python train.py --n_layer=14 --head_dim=32 --norm_eps=1e-05 --attn_scale=0.177 --tie_embeddings=false --parallel_block=false --init="orth" --init_std_down=0.106 --beta1=0.95 --weight_decay=0.0 --lr_head=0.0138 --final_lr_fraction=0.0 --doc_mask=true
Each number is 128 + 24 x the weight over its row's rms, rounded and kept within 0 to 255. Layers, rows and columns count from 0. The size above them is the row's rms in percent of the matrix's.

# layer 9 MLP up, 192x64, rms 0.106, rows 0-48, columns 0-63
size [ 87  89 103 107  98 103 107  93  97 102  88 101  98 105  95  96  85  98 109 101 103  92 102 111  92 114 104 112 109 104  90  91 124 106 101  92  99  96  99  98 110  97 105 102  77 103 101 108  94]
[[131 151 153 126 148 136 139  99 121 133 127 159 139 111 137  99 129  96 115 119 155 125 112 155 101 155 104  59 106 101 161 155 126 129  76 156 173 162 145 169 109 123 105 128 131 110 118 144 115 170 163 154 128 159 154 135  94 112 115 129 103 116 145 104]
 [121 162  79 120 135 120 148 145 127 127 177 133  90 136 102 109 111 131 130 113 112 153 103 103 151 157 141 115  89 100 131 147 162 110 105 149 119 134 155 127  76 116 161 146 126 135 120 159 178 133 135 136  89 172 152 145 129 109 127 175 141 118  86 126]
 [125 146  98  98 114 180 113  83 121 134 135  94 121 104 149 146 103 112 139 140  98 136 143 144 116 119 112 135 117 138 120 154 114 137 131 132  92 153 149 147 119 107 135 136 156 152  91 147 146 162  94 105 107 153 118  86  79 136  91 121 120  75  78 101]
 [100 176 110 150  89 104 131 117 153 131  95 112 158 131 150 153 134 104 124 143 127 142  88 156 109 150 143 136  65  79 147 122 139 103 115 112 123 134 129 110 100 122  90 150 123 143 109 168 101 126 104  91 148 138 146 126 113 132  87 134 157  93 100 102]
 [122 116 162 150  91 113 122 127 149 106 156 156 107 141 148 150 137 124 163 103 121 153 171 120 143 107 140 111 115 103 142 111 117 155 163 125 132 139 140 131 136  70 104  56 117 183 117 151 154 114 109 120 141 173 131 105  99 156 140 128 157 111 134 111]
 [109 128 132 124 120 165 146 136  87  93 116 122 169 156  89 140 138 112 121 123 100 124 149 161 119 123 112 111 142 119 177 163 134 116  84 165 186 108 144 134 101 133 121 143 129 141 156 151  83  97 124 111 141 149 107 118 134  92 106 105 145  77 145 143]
 [115 149 133 157 138 122 150 169 136  81 141 140 120 164 152 163  80 110  96 118 116 131 107 101 158 125 168 134 133 148 120 109 132 130 144 116 165 105 135 128 127 131  86 128 157  88 125 147 136 129  84  95 100 137 145 158  80 123  88 151 100 166 135 136]
 [126 132 151 100 107 105  67 131 120 102  97 215 123 134 114 115 129 132 144 138 140 165 141  79 118 129 137 164 119 136 158 105 105 119 137 120  88 146 120 121 140 103 133 166 139 133 110 142 119 133 145 159  81 107 157 132 134 135 162 155 132 143 137 159]
 [112 124  94 150  88 161 155  88 127 111 146 142 118 139 155 151 183 149 160 140 123 128 119 111 137 136 133 114 101 128 142 140 130 122 124 125 133 160 123 146 131 126 113 126 117 134 168 118  96 185 117  68  83  68 122 108 145 113 134 129 144 176 109 131]
 [118 142 112 161 116 128 140 137 151 133 121  83 160 104  95 141 118 164 103 137 103 132 170 165 113 138 138  88 153 120 121 122  80 113 132 136 127 154 145  97 115 126 156 130 131 135 139 125 153 108 163 153 182 123 144 115 171 101 160 152 192 119 119 114]
 [ 89 111 112  83 151 151 116 101 129 119 136 173 101  82 119 117 136 114 155  72  86 111 119  99 118 106 115 113 150 144 164 150 101 118 110 100 133 113 106 101 124 135 151 114 121 125 116 118 165  98 164 146 139 158 156 108  84 141  94 131 119 145 153 118]
 [135 112  80 141 102 165  85 126 160 164 143 133  91 152 109 140 112  96 124 151 141 105 180 118 108 143  98 114 121 118 154  84 124 134 163 108 160 126 149 102 147 102 117 129 141 123 154 138  95 116 102 168 107  97 114  97 128 119 114 119 117  74 130 128]
 [132 143 126 134 110 142 106 134 124 120 123  99 100 147 133 101 149 181 107 181 142 159 143 143 117 130 188 149  99 138 159 125 148 114 112 132 129 106 107  76 107 108 117 100 117 122 114 136 153 114 119 173  88 112 156 106 140 108 182 147 135 146 119  89]
 [170 151 154 129 110 175 115  95 116 148 148 165 158 164  99 118  88 156 119 123 123 109  98  97 118 112 141 101 164 169 109 129 119 152 100 105 142 115 148 121 126 104 103 121 138 104 123 125 158 126 109  84 124 136  94  96 135  78  96 116  92 117 137 127]
 [139 150 108 135 145 118 136 120 143 141 126 147 128 135 147 105 116 152 141 125 124  91 128 127 144 151 108 102 138  68  69  71 141 125 172 118 121  94 141  90 138 127 119 123  95  73 150 145  92 131 130 117  97 139 134 109 184 140 100 138 128 129 169 112]
 [114 145 103 121 132 134 127  98 131  84 113 104 122 129 144 175 118 125 171 111 157 142 102  97 119 144 143 139 175  61 135 141 161 170 125 129 120 147 118  91 161 111 139 133 129 125 124 132 125 132 117 111 100 151 125 119  87 117 146 141 113  62 166 154]
 [159 125 146 154 110  94 129 153 157 128 148 102 190 123 160 105 141 152 133 130 157 134 145 151 137 144 109 104 139  65 106 155 148 117 115 107 157 106  93 137 147  76 133 129 112 128 101 129 147 117 179 145  74 124 126 125 139 110 114 113 105 100 127 130]
 [ 77 104 123 115 124 135 139 170 143 110 122 184 170 138 149 143 147 147 115 100 156 117 114 122  93 108 143 123 100 107 138 103 172 115  90 107 121 142 138 186 156  96 136 111 116 131 147 134 107  87 120 120 133 142  98 137 106 102 125 138 148 118 184 130]
 [154 143 103  98  89 129 162 162 171 146 113 120 166 114 135 147 155 135 145  90 103 116 135 116 132  87 141 142 126  97 134 116 145  85 120 144 144 158 127 118 119 146 121 105 127 136 138 132 111 185 166 115 188 121 125 131 168 189 140 140 137 124 131 130]
 [ 74 116  87 123 134 123 124 108 158 150 154 100 153 100 104  98 101 124 118 136 121 146 111 101 128 158 120 137 153 172 133 128 151  73  96 118  83 146 153 143 145 156 141 165 125 122 122  87 125 138 123 143 133 125 160 155 134 112 152 156  88 166 155 120]
 [112 113 128 129 168 149 120 141 122 116 102 144  81 117 126 146  67 140 121 102 115 154 138 116 128 138 160  92 165 132 185 142 118 100 137 117  97 113 134  97 151 115 183 109 148 115 136 120 126 108 167 156 118 112 175 129 127 125  93 124 111 159 157 152]
 [107 113 140 123 109 121 157  94 141 142 126 107 124 119 138 147 147 135 117 110 171 115 115 101 142 126 118 169 125 170 136 160  90 154  92 162 172 135 153 150 142 168 144 161 125 144 154 174 120  97 144 140 119  95 136 124 138  67 154 124 121 175 141 122]
 [122 148 104 177 119  98 126 132 125 137 125 133 140  67  98 142 146 158 105 160 140  84 179 122 165 110 122  91 158 116 112 145 154 143 116 147 163 133 127  89 123 154 160 149  98 111 138 112 112 131 120 169  91 131 131 106 159 134 106 151 115 138 157 115]
 [123 120 105 142 133 122 118  81 105 150 130  99 175 136 122 117 118 138 135 114 125 147 139 142 152 174 129 117 112 142 139 138 106 113  70 138 122 159 112 109 125 155 145 134 143 128 157  75 154 133 109 108  96 180 119 102 146 110  89 132 127  72 133  76]
 [171  96 103 158  99 143 103  72 138 134 116 124 116 124 116 130 133 137 160 104 118  89 144 102 133 147 142 135 135 121 147 130 126 136 129  96 124 116 186 131 139 140 133 197 128 105 147 170 132 110 137 115 100  86 151 117 122 151 125 141 110 179 158  98]
 [ 96 109 177 108  86 135 139 153 154 118 100 110 131 150 128 124 138 117 137 109 150 131 103 138  64 123  93 165 137 128 165 153 111 132 160 105 145 140 136 136 154  62  99 143 109  86 113 159 112 123 121 146 107 149 102 142 140 101 152 150 121 139 156 133]
 [139 184 155 124  96 181 122 119 140 147  74 114 145 106 113  93 119 118 118 119  87 128  91 167 112 105 147 156 121 109 127 122  98 103 138 129 120 146 140 164 126 122 119 140 168 145  83 114 133 140 153 158 138  92 114 146 142 100 100 131 142  93  97 114]
 [ 87 147 136 139 111 162 135 119 101  94 180 169 117 140 131  97 186  91 117 122 159  92 116 120 107 133 109 114 173 152 119 160 142 126 139 154  57 112 115  93 126 134 143 149 149 114 107 153 109 135 140 129 109 142 134 140 121 104 103 135 127 136 107 118]
 [117 118  70 122  97 142 141  97 132 130 108 130 140  99  92 108 176 149 185 134 128 129 132 166 133  93  82 108 127 136 129 166 156 105 125 148 119 167  87 147 159 149 126 137 118 133 140 129 136  77 121 135 126 132 131 151 140  95 141  80 129 155 140 115]
 [155 152 177  98 154 112 120 143 148 107 102 128 128 164 149 144 139 147 103 124 149 119 120 125 107 149  92  61 116 132 128 109 118 129 138  73 160 131 139 134 113 132 150 112  92  94  99 132 121 129 130 117 141 121 153 157 137 148 137 127 119 185  64 124]
 [121 133 115 120 116 165 138 140 130 162 126 205  88 107  90 141  81 149 152 172 115 160 112 161 123  96 124 133 131 101 110 116 105 147 141 169 166 149 131 131 159 140 156 137 140  98 139 150 136 119 126 149 132 110 163 152 123 134 135 128 126 136 182 132]
 [123 121 159 135 125 182 114 127 118 158 160 102 130 154 125 113 118 127 128 162 123 163 135 107 112 116 136 129 138 146 162 127  97 146 127 148 159  91 121  60 105 156 144 115 133 125 139 119 102 125 138 103 150  80  97 134 173 109 147  98 184 113  96 124]
 [144 177 180 105 153 143 150 155  90 134 152 153 132 152 142 105 131  75 141 153 131 110 111  99 115  95 126 124 119 134 150 106 108 124 125 108 118 104 134 131 103 125  91 121 145 130 112 120  88 154 123 102 144 175 145 120 160 129  90  82 148 164 126 162]
 [146 102 192 116 115  86 113 137 151  81 121 124 145 106 134 145 169  97 108 113 154 132 101 116 131 173 139 160 161 165 125 134 128 141 143 148 148 101 133 141 168 130 138 176 153  89 103  76 121 103 121 121 118  94 125 134 132 121 137 138 106 138 123 148]
 [127 165 132 126 179 111 114 142 123 155 119 137 123 149 128 175 147 108 149 143 136 143 141 185 111 145 103 145 146 105 152 133 137 117 157 105 134 174 163 115 135 112 163 115 138 151 147 140  53 109 135 117 117 123 141 125 130 134 141  59 146 106 115 114]
 [157 133 144 115 144  78 113 123 142 100 138 159 132  90 135 117 149  92 103 131  90 113 123 131 139  93  84 129  64 136 127 105 124 120 147 100 120 123 143 125 114 121 110 142 175 119 147  91 132 111  71  68 134 101 115 118 139 110 133 140 148  96 126 114]
 [108 125 124 129 138 155 108 149 126 144 144 124 153 137 118 171 123 161 121 132 119 118 109 127 171 150  89 126  83 114 122 127 160 156 132 105 162 132 143 100 162 141 144 100 100 130 143 118  54 143 129 160 157 106 120 165 121 126 102 117 173 110 182 143]
 [143 127  93 114 125 117 143 134 136 154 152 112 128 132 160 144  71 131 115 151 133 104 143 153 160 137 123 134 105 139 104 130 126 106 105 134 146 142 123 171 140 132  91 142 103 136  95 144 124  89 127 125 117 194 145 129 150 160  72 142  90 135  98 187]
 [122  79 115 145 118 160 135 132 118 163 142  89 170 142 186 150 151 149 117 116  88  96 158 113 122 124 100 102 129  96 124  98  93 101 103 129 137 127  83 150 127 124 128 113 128 126 115 132  97 123 150 100 111 129 136  79 116 168  86 129 106 121 106 119]
 [184 165 142 127 143 132 149 143 161 115 139 133 125 104 134 139 116 119 123 159 171 123 172 114 121 175 148 148 123 123 119 142 145 108 188 162 138  88 168 117 103 114 115 115 116 147 119 143 121 116 125 119 165 156 127 112 118  99 146 122 174 137 175 161]
 [113 138 110 139 149 159 172 123 140 130 158 156 117 117  83 145 136 127  84 135 133 146  90 137 160 118 142 145  87 178 148  69 157  98 132 129 118 148 136 127 151 119  93 125 123 145 129 140 154 165 145 155 138 141 107 127 134  97 116 163 133 130  75  93]
 [105 161 157  97 103  80 123 110 111 110 133 162 134 131 166 141 113 127 139  85  92 135 125 150 102  85 174 154 106 140 162 151 109 142 108 126 149 135 146 109 100 140 124 156 129 147  98 121 137 123  87 103 155 162 142 162 141  91 112 107  95 117  98 127]
 [121 105 127 134  94 139 100 171 141 112 118 161 108 139 146 132 125 155 115 138 104 154  98 115 127 120  99 127 100 135 126 161 181 108  93 162 177 181 112 116 126 117  90 142 139 110 140 133 124 154  90 121 126 162 158 137 150 120  95 143 124 132  83  83]
 [114 132 128  96 153 154 131 106  91 163 162 159 142 114 129 125  84 150 106 131 163 145 123 106 150  99 191 108 184 126 137 108 145  85 150 121 122 132 125 138 144 141 129 109 160 135 115 139 102 175 139 102 125 136 137 109  68 138 115 141 149 139 108 136]
 [135 160 164 153 144 112 122 113  80 173 144 148 149 140  92 120 128 139 135 172 132  92  65  90 152 131 102 129 131 138 112  73 107 124 119 111 126 159 118 150 153 141 128 150 154 133 126 152 148 121 112 121 155 137 125 115 131  85 146 152 144 169 114 162]
 [169 128 140  84 120 137 142 151 101  88 148 143 130 103 144 114 153  86 114 149 171 142 168 136 140 104  85 133 103 143 154 150  95 134 164 119  93  91 118 160  96 107 102 111 150 126 141 167 150 118 101 117 137 107 144 127 156 150 143 121 116  86 146 129]
 [208 117  88  98  71 127 130 119 144 103 143 132 134 121 132 144 118 121 111 127 104 108  81  88 180 117 128 116 140 123 139 116 116 162 136 129 113 109 119  90 113  91 136 124 165 123 177 104 146 127  98 133 169 119 134 114 144 116 113 113 143 132 148 110]
 [141 126 109 116 146 132 162  77 144 167 121 122 148  80 135  77 135 125 112 152 117 138  99 126 143 113  99 169 145 124 112 143 128 120 125 134 146 131 105 113  85  78  98 136 137 159 172 147 153 162 126 106 122 106 139  93 118 124  93  77 122 148 152 114]
 [164 122 138  84 136  95 125 129 102 146 123 136 122  88 106 170 120  94 180 103 153 144 157 115 115  85 131 139 133 148 124 134  92 144 111 139  99 145 131 150 139 119  95 157 109 130 133 181 175 137 144 113  85 150 120 155 123 125 176 116 143 142 109 145]]